Part of a small language model's weights: vocabulary 2048, 3.76M parameters.
Each number is 200 + 20 x the weight over its row's rms, rounded and kept within 0 to 999. Layers, rows and columns count from 0. The size before them is the row's rms in percent of the matrix's.

# o: layer 4 attention output (transposed), 128x128, rms 0.0814, rows 20-31, columns 0-127
# v: layer 4 attention value, 128x128, rms 0.127, rows 21-31, columns 0-127
# q: layer 4 attention query, 128x128, rms 0.113, rows 32-47, columns 0-127
# k: layer 4 attention key, 128x128, rms 0.115, rows 32-46, columns 0-127
o20,099,180,165,185,246,203,222,201,204,170,196,222,178,195,217,228,240,209,210,185,163,210,209,184,160,227,214,205,212,228,209,203,194,243,201,205,168,209,237,212,192,190,190,209,229,198,199,204,192,219,197,197,188,198,179,240,218,174,196,204,189,222,160,235,196,228,219,194,230,199,177,194,195,179,219,208,212,174,207,207,192,217,225,219,212,196,170,194,206,205,173,221,184,189,164,210,208,169,190,178,213,183,199,208,223,235,196,216,221,206,178,154,209,167,205,178,202,215,211,219,206,204,163,222,199,183,206,200,160
v21,097,194,219,203,243,209,203,201,187,192,177,175,208,222,198,223,223,187,208,193,210,155,193,195,212,205,213,221,197,208,243,174,161,229,193,213,173,204,188,210,214,200,221,196,208,181,182,209,191,199,206,207,185,167,197,211,222,176,231,198,194,208,173,209,196,187,193,150,204,243,176,191,218,220,182,194,225,191,189,208,227,195,221,186,208,184,180,204,209,166,204,217,185,220,182,174,200,148,186,178,197,187,220,251,205,199,177,208,217,190,187,192,187,223,139,230,197,149,198,197,199,223,170,204,196,197,226,193,200
o21,095,216,174,166,197,208,194,218,177,177,246,216,234,200,182,166,199,233,201,187,218,191,237,233,220,193,197,198,189,214,185,212,189,200,213,205,185,179,224,200,192,222,206,207,187,172,172,204,201,223,166,185,179,219,217,218,164,251,173,234,211,233,185,192,154,210,203,170,190,190,212,205,205,225,212,178,174,175,199,188,201,199,176,205,215,240,200,183,215,221,208,179,174,200,205,186,154,209,192,189,197,194,197,212,196,205,193,195,198,193,234,213,191,222,208,222,175,166,220,185,166,189,184,180,173,210,191,235,206
v22,120,201,178,204,157,167,188,214,208,218,193,205,212,223,215,199,199,196,187,211,191,203,216,225,202,236,183,223,221,206,190,219,180,214,191,205,189,195,203,198,185,200,204,242,218,214,260,199,215,210,196,186,192,187,218,211,190,191,219,237,207,201,195,232,205,223,176,181,221,200,179,224,209,213,229,218,172,226,200,214,186,191,197,206,209,185,183,174,216,244,232,165,228,224,218,194,170,197,168,202,192,209,155,184,162,215,210,210,197,164,155,179,196,216,209,215,206,181,219,190,201,250,208,201,193,168,178,204,166
o22,099,206,230,198,177,178,208,184,185,228,203,188,156,234,211,203,192,193,189,203,196,231,188,214,196,197,205,197,207,220,169,190,171,217,175,169,190,183,190,196,218,193,180,215,204,198,219,218,199,183,223,177,204,219,272,204,189,191,182,201,214,171,201,230,214,196,178,168,182,208,232,232,221,212,183,206,189,198,224,213,214,178,168,224,193,202,232,193,187,233,222,212,213,189,176,226,204,219,189,196,212,191,194,208,169,190,216,232,174,242,220,184,217,231,207,177,184,214,193,231,219,218,197,232,185,230,241,194,214
v23,116,207,183,197,261,206,197,204,179,198,196,201,203,220,211,215,218,170,214,181,193,224,208,203,207,171,176,236,196,200,217,179,158,210,181,233,210,199,205,205,191,179,185,219,204,212,200,223,206,165,200,198,216,177,205,206,208,168,196,180,172,195,205,184,188,234,186,235,168,218,195,196,210,178,169,206,236,203,206,168,200,188,192,225,174,171,210,200,205,197,217,185,202,182,178,136,184,173,226,191,167,217,231,182,194,215,150,189,224,197,219,192,197,168,216,210,181,188,214,197,166,223,216,181,192,195,225,179,205
o23,098,225,187,229,189,190,200,205,207,205,208,199,189,185,218,155,198,186,185,225,191,194,193,229,214,216,211,171,224,188,220,222,186,208,184,236,193,198,210,179,235,182,194,213,193,195,190,217,210,209,180,178,210,173,194,168,202,174,145,190,221,227,183,202,197,191,188,192,183,227,177,164,200,186,172,203,208,167,206,183,202,203,206,216,246,235,185,212,226,173,192,196,202,208,207,207,197,220,157,193,183,198,139,173,200,197,214,173,182,189,221,202,191,225,194,162,212,200,219,178,181,181,173,172,193,234,159,196,194
v24,112,218,192,220,217,236,208,191,186,215,236,181,199,200,189,189,229,174,187,171,207,185,202,174,210,190,217,202,213,185,213,207,208,180,224,203,262,229,223,206,224,178,183,200,240,164,199,199,210,212,185,208,186,206,207,191,204,165,185,168,179,211,251,223,183,229,179,222,208,191,214,229,178,184,194,205,203,186,204,169,182,209,219,215,219,194,198,207,219,169,200,206,195,224,214,165,206,176,221,196,204,209,232,205,181,169,153,188,206,240,216,196,164,187,183,225,184,224,197,206,181,217,231,225,188,220,211,200,185
o24,107,215,196,213,205,182,197,227,205,189,221,206,204,208,210,206,206,167,208,222,185,204,200,235,226,183,187,193,211,201,172,194,216,203,179,201,188,226,199,176,176,203,191,206,236,199,205,163,247,203,184,193,183,212,212,191,202,164,160,212,187,188,192,173,205,220,188,175,195,177,170,160,210,186,201,205,187,188,169,233,254,234,178,162,202,209,177,188,221,175,192,206,218,192,194,192,221,223,171,179,195,217,176,194,186,174,194,205,231,177,189,245,232,192,191,179,245,181,216,170,185,212,220,188,188,211,161,209,193
v25,125,196,162,184,215,240,210,233,195,238,207,188,198,172,206,195,187,151,196,206,220,189,213,173,223,216,208,194,235,217,198,200,185,231,191,183,198,201,185,192,205,182,207,188,233,214,238,199,218,210,228,191,200,241,210,172,170,190,190,148,191,189,209,232,227,226,213,247,173,202,211,172,188,187,213,196,232,187,193,217,220,185,212,189,214,181,201,200,161,209,197,186,189,211,219,169,218,192,222,212,185,171,188,220,225,198,153,157,209,183,211,202,198,227,184,191,191,179,181,192,192,187,229,206,205,203,205,198,187
o25,119,210,186,219,179,223,220,250,199,178,214,176,219,203,238,157,189,193,223,173,204,204,210,218,173,204,189,193,213,206,204,221,180,197,203,191,202,204,225,201,192,208,218,196,205,199,195,186,235,181,195,203,194,219,207,182,182,197,198,182,180,201,217,185,207,193,210,223,174,177,209,259,181,183,225,167,247,202,182,214,213,205,219,174,203,198,193,147,188,220,201,179,190,179,193,231,205,202,204,185,202,193,176,193,189,174,224,213,181,197,167,189,214,160,190,158,229,206,183,171,204,215,196,195,161,219,158,162,193
v26,100,199,206,197,220,200,220,195,216,181,210,182,196,194,196,232,184,219,216,219,189,219,220,209,192,184,175,220,198,172,182,197,207,188,234,205,153,195,216,198,239,226,193,204,179,184,193,229,189,213,193,190,190,214,272,195,194,177,183,167,189,226,212,190,203,183,215,212,188,183,188,191,211,177,199,205,239,199,154,156,243,166,154,192,208,185,176,218,209,198,218,194,218,189,187,226,179,222,190,213,213,201,208,201,188,188,190,189,156,194,175,192,206,197,191,199,215,236,195,195,198,188,199,192,231,235,171,237,185
o26,094,196,217,203,211,216,174,199,161,231,200,189,159,180,225,204,219,175,210,195,160,213,205,200,201,203,229,227,204,171,226,194,231,195,184,213,184,221,204,212,222,178,205,196,230,237,174,185,215,195,203,223,171,202,190,213,187,217,198,185,242,204,243,208,227,182,184,195,213,210,249,207,194,190,173,177,202,225,158,225,183,201,216,195,175,213,185,210,218,233,212,187,230,203,186,186,217,175,164,201,223,198,247,214,195,206,203,182,182,204,232,182,198,192,233,230,188,165,191,193,175,198,207,181,214,181,213,202,200
v27,103,193,203,182,193,179,219,228,191,203,188,233,189,192,203,167,223,182,223,240,145,225,196,196,178,199,201,202,200,222,178,223,207,206,227,199,200,194,214,201,227,253,178,197,181,192,178,200,195,164,208,232,214,235,208,176,173,187,211,193,212,210,216,187,192,234,158,188,196,226,202,183,252,198,207,191,187,227,225,229,207,225,172,214,203,241,198,212,191,205,218,195,208,193,212,183,228,216,210,207,205,218,172,186,177,196,207,211,190,198,216,186,168,221,210,217,174,190,183,210,236,172,177,192,217,185,177,235,192
o27,103,181,203,202,172,198,208,192,166,236,180,186,187,182,188,175,190,198,207,175,162,160,190,224,231,196,186,171,213,195,192,240,212,196,210,212,202,182,194,199,163,179,176,233,223,178,211,192,178,210,196,205,208,164,198,195,177,213,208,218,176,153,197,208,226,216,180,199,221,193,211,187,203,168,192,167,216,208,217,186,183,162,225,169,210,169,150,208,211,239,217,181,166,208,206,228,211,199,197,199,188,218,186,221,205,192,187,236,174,201,206,199,187,182,208,209,200,215,197,176,236,227,214,170,221,190,226,206,192
v28,112,230,180,227,165,177,225,221,222,214,181,223,184,193,211,218,215,166,170,185,207,183,200,233,210,202,169,217,193,192,205,201,204,180,202,220,179,228,211,183,211,208,190,228,221,193,214,235,225,229,177,199,212,189,197,239,209,204,199,201,188,209,231,205,212,209,159,197,210,192,186,201,241,209,172,213,182,196,233,217,248,207,182,205,188,175,177,202,225,157,203,191,189,210,249,206,222,243,213,191,219,217,183,232,209,172,193,191,182,216,173,214,196,204,179,228,200,200,213,240,192,189,189,210,196,189,194,161,196
o28,103,189,206,202,194,196,222,189,200,269,179,206,223,243,185,214,205,225,164,195,215,216,231,189,209,194,178,225,170,185,205,210,186,191,210,204,164,207,197,189,220,173,182,192,206,158,201,196,195,242,205,191,178,214,203,209,162,177,180,175,227,200,205,202,196,231,206,155,186,179,205,216,219,226,219,181,223,199,160,221,213,196,216,210,182,206,162,189,220,194,184,200,232,235,202,200,213,192,202,195,169,210,203,169,237,183,207,184,249,202,187,187,171,202,224,193,209,212,196,201,199,217,224,208,205,168,213,191,194
v29,116,218,201,253,189,190,206,183,181,216,218,175,173,185,234,191,198,181,196,186,236,197,193,207,192,158,220,203,219,192,168,216,168,212,180,239,215,213,209,160,226,159,191,210,193,198,177,197,157,226,190,191,194,181,169,219,194,199,224,206,199,197,243,207,189,224,241,214,182,133,190,195,204,198,217,191,216,229,195,204,194,209,196,198,206,203,250,212,205,191,199,198,215,201,222,211,187,217,209,198,218,215,190,181,197,164,205,156,186,219,192,217,216,202,192,206,195,203,183,201,185,209,249,204,188,202,206,224,194
o29,110,189,216,198,168,208,170,197,225,173,190,199,239,222,205,234,195,187,145,211,198,217,211,234,187,190,182,185,186,193,220,177,194,190,168,187,192,242,218,175,218,208,192,182,244,213,201,214,204,206,207,190,167,246,194,207,212,172,173,201,188,177,183,188,240,185,204,202,211,229,182,204,187,176,227,187,190,215,209,224,199,200,197,189,225,211,226,222,207,200,187,191,199,230,191,225,219,194,225,201,192,181,181,176,185,202,205,208,230,163,218,199,188,184,200,189,219,201,194,209,182,221,251,231,147,203,212,222,209
v30,123,212,194,195,172,220,185,218,191,186,201,196,190,221,212,206,180,185,185,160,199,200,156,179,182,197,208,197,220,233,190,184,206,202,222,216,184,221,189,208,204,175,223,201,197,193,226,202,193,192,224,159,266,199,187,224,190,200,178,250,195,190,178,199,183,215,211,222,200,153,208,176,167,170,207,218,225,241,229,196,201,199,176,230,190,194,182,189,223,218,198,196,205,214,252,207,146,233,205,202,165,211,203,199,205,212,175,193,213,211,188,208,215,183,219,205,196,208,190,217,179,225,212,202,184,224,194,218,178
o30,109,180,212,204,176,221,186,177,221,260,170,206,215,183,237,172,221,181,175,211,209,204,204,198,188,228,212,233,219,200,189,192,177,204,167,213,171,221,204,159,207,227,192,226,206,190,207,214,183,178,216,182,225,269,227,181,213,177,199,191,176,214,175,202,194,175,205,230,188,209,226,200,190,172,175,201,222,179,219,218,215,230,205,179,205,204,215,192,168,179,220,195,180,242,193,180,196,195,173,205,178,195,204,207,214,204,182,178,226,183,200,226,208,174,188,181,214,194,210,220,167,197,221,207,181,205,199,191,212
v31,126,150,246,195,209,210,194,176,213,194,195,208,170,189,191,188,224,214,252,193,218,197,192,243,189,178,234,168,227,192,226,190,220,172,176,181,204,204,179,225,200,258,236,204,205,184,186,200,202,212,210,197,202,229,242,171,206,212,214,188,204,206,206,160,184,188,210,205,150,191,174,193,199,209,196,195,233,227,218,200,218,206,187,183,183,209,257,214,202,217,205,182,191,214,187,181,235,220,213,191,198,193,197,208,211,217,218,187,197,192,216,194,197,190,190,167,202,191,215,205,175,165,204,186,208,209,198,220,214
o31,113,219,194,176,198,220,211,185,206,159,162,218,178,205,208,219,184,215,198,192,195,196,197,185,202,196,203,231,234,206,209,205,202,205,195,188,201,218,237,228,228,216,231,211,187,223,194,203,203,216,202,213,247,182,152,230,182,219,185,213,212,190,240,201,212,236,181,206,180,215,230,185,181,191,200,181,196,203,208,202,199,170,207,198,210,207,186,237,224,214,199,212,168,204,227,201,207,165,205,218,192,201,204,242,176,185,201,178,201,209,165,194,190,189,179,206,223,151,230,184,183,223,159,159,207,166,226,209,217
q32,075,198,191,226,194,175,169,219,218,191,213,193,194,210,188,194,193,192,179,270,210,196,186,177,220,193,196,151,195,205,186,176,146,212,214,207,216,214,201,217,155,187,197,217,201,207,194,223,177,209,184,179,200,233,203,192,218,194,186,205,250,226,192,227,200,216,172,197,232,185,196,206,214,188,223,198,172,174,199,202,250,213,220,190,163,207,201,216,204,205,167,196,176,170,197,160,212,178,234,216,215,192,192,182,223,227,192,204,199,168,183,184,206,196,205,200,200,178,204,202,210,167,185,200,209,212,199,234,173
k32,079,208,166,212,193,215,203,211,207,190,205,165,198,185,165,170,169,212,213,215,198,235,219,206,156,223,163,213,159,235,198,186,193,177,206,189,189,208,178,176,190,213,219,201,149,194,189,191,238,172,200,207,213,226,189,209,218,181,199,205,177,186,219,205,233,212,239,179,224,163,212,193,195,196,231,206,210,212,205,182,202,185,236,200,227,190,177,246,185,212,193,190,175,228,210,207,184,226,206,214,210,206,188,252,208,198,220,195,219,226,234,220,181,208,213,207,221,185,226,192,202,203,187,212,206,201,182,185,226
q33,119,221,224,185,176,196,212,180,175,173,163,210,199,156,202,209,192,207,193,196,197,169,210,201,241,176,234,179,220,186,182,225,219,195,217,169,193,208,184,229,145,193,207,208,183,208,194,211,180,198,212,172,208,220,174,205,182,199,203,173,187,202,229,219,253,215,231,172,203,189,182,206,191,227,200,169,172,207,174,201,213,198,215,202,224,201,152,238,201,184,184,197,215,171,210,184,186,158,229,206,195,217,200,196,202,177,214,215,197,210,188,210,219,207,164,203,212,227,208,224,214,182,219,213,240,202,191,192,195
k33,081,218,198,165,171,228,179,203,221,186,215,204,204,198,222,191,174,202,202,200,196,228,199,208,199,208,183,212,172,190,166,209,256,209,175,224,215,184,202,188,200,183,195,192,213,180,203,180,167,225,225,186,225,194,211,231,237,202,237,197,202,174,192,242,228,165,199,199,186,216,211,190,203,183,233,206,201,202,264,183,167,196,227,180,197,217,195,199,204,210,205,214,238,193,204,217,216,219,193,199,234,223,187,216,191,202,179,217,211,182,205,179,200,246,158,175,226,192,193,199,220,213,199,167,202,203,198,170,216
q34,118,227,234,184,207,198,205,187,170,180,181,230,181,213,204,214,189,188,184,208,173,190,221,216,241,195,231,207,191,165,157,229,219,173,202,181,189,222,198,220,162,208,199,196,165,179,184,195,186,214,202,166,192,221,173,216,222,198,226,170,193,189,181,213,212,192,248,167,219,192,159,218,179,212,189,229,174,238,180,203,212,186,202,208,198,222,175,239,206,176,187,199,185,190,191,199,185,169,211,226,223,205,214,194,204,178,224,194,223,219,185,188,205,204,196,204,202,222,211,220,209,184,217,240,243,203,178,203,193
k34,083,214,196,209,226,148,188,217,214,217,199,193,204,197,199,209,172,237,205,211,234,222,226,184,217,206,180,197,204,237,211,202,201,212,234,187,228,202,216,186,200,187,174,184,177,141,161,192,176,216,187,189,202,185,210,183,169,207,196,208,186,191,217,205,201,205,183,211,211,208,227,170,213,229,231,199,214,190,176,194,211,187,192,202,232,185,229,195,205,196,230,206,191,204,205,206,191,165,227,186,210,207,210,217,185,206,179,179,257,188,196,233,212,159,210,195,196,197,153,224,227,214,218,239,221,205,228,223,199
q35,112,222,191,191,214,196,207,216,234,199,193,211,180,207,186,216,221,213,198,215,192,212,218,223,191,202,208,204,183,172,206,218,187,180,186,209,143,223,199,193,203,224,208,183,216,216,191,200,199,214,191,200,190,177,198,247,217,222,143,192,210,202,241,187,243,202,218,174,220,192,192,226,198,199,217,152,191,182,186,195,219,146,200,208,153,221,197,197,198,206,165,198,174,196,177,196,205,223,199,191,224,212,212,210,154,197,171,207,198,211,170,169,206,247,184,199,203,165,203,183,193,204,208,185,172,219,180,181,212
k35,106,196,151,198,188,222,191,214,220,180,203,197,186,216,193,162,196,228,200,205,189,165,189,196,220,191,227,205,205,189,232,183,219,181,194,228,169,206,185,237,190,229,205,197,190,225,183,200,169,192,190,208,215,219,165,208,187,182,176,170,236,207,231,187,230,209,201,218,202,221,212,217,177,188,201,123,196,191,205,196,192,196,189,217,233,214,210,232,215,197,183,191,179,212,199,167,187,218,202,223,165,183,197,200,188,212,182,208,181,198,221,221,200,229,188,222,189,179,197,171,175,211,208,178,215,181,158,166,211
q36,093,159,226,214,188,179,206,189,211,219,204,229,220,183,226,206,176,196,210,203,198,176,208,190,197,197,221,208,261,233,166,192,217,186,198,206,204,193,185,195,145,213,236,235,207,218,196,213,192,203,217,174,205,202,175,184,173,207,205,201,196,196,231,219,218,183,223,189,193,217,174,166,213,215,209,191,197,196,204,177,255,209,213,198,219,181,209,227,221,175,198,164,203,174,203,188,136,216,182,221,167,185,171,196,198,193,222,187,204,198,198,224,225,189,218,188,216,187,169,198,178,177,218,197,192,220,219,200,214
k36,067,194,154,177,204,211,170,219,226,213,194,208,211,227,220,191,200,209,197,150,211,188,203,212,190,203,226,213,235,198,217,161,189,182,253,220,192,212,226,223,248,219,162,178,190,227,194,194,210,197,216,221,200,197,197,196,199,198,197,210,230,216,215,193,176,238,186,203,210,185,201,164,196,181,209,195,207,171,198,220,218,209,178,190,166,203,210,175,204,163,223,206,227,176,193,182,215,227,217,249,199,184,183,169,200,197,244,195,206,187,192,197,196,194,178,218,196,210,174,245,208,222,199,178,203,201,223,201,194
q37,080,212,165,206,153,203,196,182,210,208,235,201,197,162,204,196,228,214,208,190,202,190,160,169,182,183,179,207,226,221,223,177,185,174,219,241,225,228,182,188,231,220,194,190,216,214,221,226,216,207,218,206,221,206,223,205,157,186,190,216,199,211,251,220,195,203,202,233,172,205,231,176,197,183,188,168,203,173,218,180,195,234,180,193,209,171,218,179,196,230,215,186,185,202,207,206,195,226,214,197,209,186,159,206,215,212,196,198,198,187,210,235,216,191,217,186,235,188,180,234,163,201,200,191,205,197,232,196,208
k37,082,187,186,206,209,160,183,215,210,226,206,174,151,189,193,235,197,193,205,230,176,206,172,187,214,189,191,219,190,195,195,221,199,210,209,188,207,194,200,201,177,191,187,195,218,187,184,176,213,187,212,191,175,181,178,171,217,207,219,197,206,223,195,222,162,209,196,233,199,202,194,158,191,210,176,228,197,169,161,204,199,195,173,200,196,178,196,211,180,194,219,200,223,209,206,178,177,168,220,233,189,182,220,210,219,201,187,197,243,198,186,208,220,197,191,197,176,247,175,210,246,202,239,233,224,213,261,201,175
q38,120,174,172,211,166,189,186,220,231,202,212,199,220,181,192,204,204,214,200,183,215,177,195,173,184,198,185,219,205,233,218,161,198,216,209,210,220,188,175,160,226,204,196,186,214,209,243,216,191,199,202,218,194,182,207,203,179,192,199,211,213,207,236,178,203,192,198,250,185,204,223,177,209,190,204,174,225,192,213,209,189,231,207,196,190,146,221,168,210,218,205,168,213,195,206,190,192,185,239,180,143,181,199,213,174,224,175,201,162,152,203,195,180,188,212,193,188,167,198,183,188,196,209,168,218,194,233,212,212
k38,132,222,214,182,209,157,208,202,206,227,202,160,170,144,204,243,237,191,217,220,210,181,236,176,176,216,200,201,188,224,232,197,205,227,202,191,209,219,222,207,162,210,186,227,200,231,205,183,237,186,246,215,208,200,207,187,189,200,189,219,227,182,224,209,188,211,202,203,237,201,202,211,200,202,219,178,206,184,164,182,211,202,209,215,221,169,176,211,186,205,199,173,193,192,183,205,190,187,226,186,203,162,217,220,175,212,193,210,239,185,211,231,231,195,191,226,195,240,203,229,213,206,185,222,205,195,209,190,182
q39,101,219,211,198,186,188,226,205,191,211,182,191,219,208,165,200,199,185,201,184,202,182,224,208,203,195,247,187,169,185,175,236,179,210,182,199,179,222,180,237,212,189,208,207,182,179,172,226,204,226,221,200,183,216,215,207,215,215,154,184,220,199,215,235,238,185,204,205,210,197,180,215,211,197,183,215,198,188,199,222,184,235,220,168,198,262,170,243,188,202,169,215,201,197,201,201,210,211,194,206,220,190,201,213,225,213,212,181,199,192,219,175,256,200,233,216,227,218,198,220,181,218,204,179,217,226,190,204,238
k39,096,229,211,171,202,192,225,177,206,203,228,203,191,191,186,220,217,186,235,179,186,183,202,221,144,222,173,187,219,206,216,195,164,190,199,212,176,224,217,179,219,215,221,227,198,188,217,223,168,230,186,175,197,233,212,228,197,186,170,213,200,209,208,169,208,258,211,168,243,179,208,187,195,193,204,178,214,208,210,200,178,206,169,228,188,203,178,179,174,184,170,212,183,192,186,211,158,175,179,204,173,172,227,194,222,193,219,203,196,215,222,168,199,198,216,196,190,201,189,172,190,210,170,189,197,194,220,214,211
q40,094,201,183,198,213,239,175,224,193,172,207,191,208,201,180,181,163,187,186,175,179,194,190,182,191,206,221,172,211,194,167,217,173,161,187,178,193,168,219,212,168,207,176,231,153,183,173,216,204,195,187,211,185,190,189,192,182,206,222,256,206,180,205,206,197,233,225,210,215,142,199,202,192,230,219,189,214,209,214,196,208,164,231,194,205,195,204,196,202,195,197,205,211,204,192,181,194,209,189,215,202,238,204,178,196,233,218,200,157,165,186,164,207,216,209,222,201,208,184,211,179,195,214,247,202,223,186,213,189
k40,090,239,183,211,219,171,190,160,155,201,212,235,214,207,224,211,206,229,218,198,193,196,203,196,214,174,199,207,243,241,208,197,207,197,227,228,184,204,215,203,223,222,181,202,191,194,211,212,224,182,215,217,209,229,158,225,202,207,210,219,212,176,224,177,176,220,203,164,188,206,168,193,203,177,244,200,176,193,187,245,175,196,219,229,199,215,162,224,197,213,175,188,209,187,176,183,202,214,205,207,215,243,237,181,174,182,211,185,188,204,178,199,200,213,206,188,173,193,181,222,197,193,225,223,227,185,188,195,196
q41,095,203,206,207,218,223,189,207,186,168,187,222,197,243,180,168,195,206,190,184,207,239,175,187,168,184,195,168,196,238,224,226,199,191,235,192,199,188,212,201,193,199,196,197,194,170,218,193,182,213,165,172,233,207,205,199,218,209,193,205,174,198,185,193,172,196,176,208,202,161,188,205,216,199,196,196,215,185,192,206,209,193,183,212,205,213,234,188,199,168,197,182,201,217,236,176,205,226,240,217,217,192,197,247,253,180,212,232,229,202,178,179,171,184,196,187,209,163,200,194,217,222,218,226,223,178,193,242,178
k41,096,198,146,204,221,197,178,213,188,187,181,233,214,226,180,216,196,179,195,187,210,198,207,202,187,218,237,215,193,197,221,196,221,224,198,198,189,193,223,186,222,235,182,186,182,158,197,204,205,205,213,186,232,232,175,202,219,221,211,190,187,200,199,204,183,208,213,227,181,177,212,191,206,204,203,223,186,223,207,220,196,219,154,172,178,179,195,255,246,175,211,180,192,226,247,170,211,163,184,204,203,179,215,195,224,220,213,202,222,181,172,205,172,187,181,180,214,212,194,221,210,205,199,224,217,162,187,219,176
q42,111,209,237,228,218,185,239,240,208,212,221,246,180,201,239,231,213,206,189,219,170,207,198,193,217,219,175,196,221,195,180,137,197,217,180,200,222,207,212,210,181,196,173,215,221,204,208,209,202,176,181,217,232,194,191,167,213,198,158,215,219,214,238,222,216,194,210,194,188,211,172,176,218,175,203,181,164,211,207,213,202,209,185,203,159,220,225,212,200,232,188,206,205,201,202,229,214,180,201,203,181,200,178,193,177,202,198,176,194,172,176,204,233,195,204,200,217,167,231,211,190,189,190,159,203,197,183,185,195
k42,122,198,236,238,195,209,198,256,214,189,189,206,172,216,221,214,190,210,177,218,189,194,195,203,193,198,177,194,202,200,214,160,188,231,184,171,194,242,222,195,204,189,211,222,233,232,214,196,200,161,192,202,215,209,201,152,221,162,169,202,208,224,212,207,209,205,154,218,214,204,194,217,183,157,223,180,185,200,212,223,218,186,170,211,165,192,229,223,196,195,233,175,196,202,191,227,203,186,196,189,187,214,190,188,202,212,196,190,162,212,181,219,210,211,183,183,212,192,207,181,177,208,160,194,199,217,228,167,230
q43,097,195,170,194,210,191,219,195,195,194,155,174,213,193,193,209,197,208,193,207,194,172,196,191,243,203,227,192,217,189,196,172,183,207,178,199,224,194,198,162,195,181,197,209,235,222,199,198,210,196,186,163,208,186,177,213,214,226,222,205,179,191,206,188,217,186,233,185,220,231,195,219,209,219,178,182,202,219,205,229,204,200,204,163,192,198,202,229,189,210,211,225,197,176,236,254,219,180,192,180,207,208,193,242,205,197,198,214,126,214,222,211,203,189,206,211,245,175,226,184,198,162,183,203,181,205,213,236,173
k43,103,200,227,192,172,204,232,197,202,220,208,147,189,199,210,198,209,215,210,197,230,174,231,203,173,183,199,209,162,180,204,217,233,209,167,200,222,198,208,212,189,186,226,177,185,198,209,221,188,168,197,180,216,198,232,211,201,210,171,196,221,192,223,202,200,228,227,179,212,200,205,223,198,227,172,181,180,198,184,219,218,174,184,216,201,180,220,236,155,185,200,197,170,156,192,223,211,182,183,182,184,203,211,208,142,186,231,193,203,243,198,202,201,193,206,203,193,195,203,154,189,205,206,193,231,206,180,158,215
q44,109,197,219,186,200,193,172,187,174,164,197,189,232,194,223,182,214,178,233,210,160,224,244,187,221,161,199,185,201,232,198,218,196,178,200,219,223,218,198,198,190,219,202,196,176,236,206,220,204,210,196,188,203,190,185,211,205,220,198,201,228,188,225,213,179,202,187,160,225,221,188,149,199,203,202,198,212,164,193,221,186,186,219,206,179,171,166,185,215,173,218,221,184,197,207,178,205,216,160,213,171,181,205,214,204,204,256,210,208,179,211,203,193,207,201,177,208,249,185,228,217,184,217,202,223,214,194,235,182
k44,112,196,189,192,198,161,183,209,189,166,224,199,230,215,217,181,183,223,225,196,211,225,213,200,248,169,199,209,193,203,212,192,224,189,223,215,170,207,203,192,172,206,175,177,207,185,215,169,208,191,189,207,190,197,191,194,201,214,231,212,210,202,161,180,197,193,203,178,206,178,180,163,192,225,197,230,217,184,220,243,213,197,172,208,178,193,173,146,194,203,201,246,216,154,181,219,214,175,179,193,239,202,204,196,199,192,187,177,216,198,190,208,220,192,191,179,177,195,180,184,200,197,221,241,192,207,193,241,157
q45,106,192,205,170,210,182,210,247,208,213,220,186,207,201,175,222,223,194,218,163,173,210,209,193,197,196,182,199,183,199,222,176,172,197,185,221,158,205,206,209,190,201,233,198,183,210,205,204,173,199,185,204,213,192,218,235,206,210,200,206,178,194,223,197,225,218,187,192,193,234,234,254,184,158,228,162,228,223,191,190,166,184,223,180,247,207,174,169,198,208,204,192,186,211,194,210,212,181,192,200,206,197,207,160,217,194,183,193,235,184,192,164,217,196,206,213,198,198,214,191,191,230,144,208,194,175,216,185,229
k45,111,202,178,153,213,200,202,209,184,196,194,182,157,178,186,183,177,212,242,164,211,206,222,183,186,205,236,172,196,201,218,225,185,199,194,205,207,181,225,217,190,215,183,194,176,199,178,204,160,198,202,215,177,216,185,244,219,200,198,184,173,162,203,181,248,195,209,173,207,218,219,211,217,189,243,164,195,222,231,208,161,190,181,211,245,220,210,178,199,172,200,209,246,222,177,211,222,215,201,181,209,206,219,205,204,203,186,209,215,193,188,190,217,207,227,194,199,226,172,195,218,202,202,208,170,182,214,180,197
q46,104,216,247,190,230,208,182,217,198,193,177,200,172,219,208,181,196,209,207,228,208,171,196,213,171,226,172,215,217,203,182,227,180,204,204,193,194,191,153,211,208,179,233,222,201,172,212,215,205,186,191,204,187,213,213,197,193,162,182,189,180,184,202,237,212,161,212,215,153,191,187,257,218,195,221,192,209,196,181,203,213,191,215,188,190,211,187,205,215,208,203,189,216,213,219,196,171,185,173,217,168,221,231,195,228,189,173,225,207,206,197,181,227,175,208,179,227,206,195,177,197,214,241,188,252,212,216,172,192
k46,101,228,213,195,213,220,213,231,195,235,185,207,197,217,186,208,206,190,182,204,220,193,191,215,179,166,212,166,208,198,142,215,203,194,200,199,216,226,193,193,224,188,175,233,205,196,191,192,218,172,199,211,212,188,203,185,204,200,194,207,212,200,216,209,216,184,217,237,172,188,187,218,219,207,252,185,220,202,201,206,196,200,205,201,208,215,183,184,217,133,190,237,171,214,224,223,163,177,212,195,187,219,218,173,241,157,180,200,145,216,180,175,222,189,216,210,189,180,213,182,201,205,170,196,224,192,202,208,183
q47,096,181,187,219,181,195,191,190,223,197,172,200,187,193,201,157,208,215,194,159,226,202,216,203,174,208,211,206,205,208,176,166,197,222,208,197,212,188,250,214,193,200,189,195,219,202,208,225,165,183,198,229,177,179,195,201,234,190,208,198,156,196,225,192,228,211,194,199,209,236,208,213,197,203,244,168,226,217,190,240,202,201,202,204,173,221,190,199,187,220,216,197,201,195,199,192,178,239,242,174,182,194,195,204,186,222,181,181,194,182,180,220,225,210,208,217,209,212,180,169,184,171,132,199,213,164,188,178,195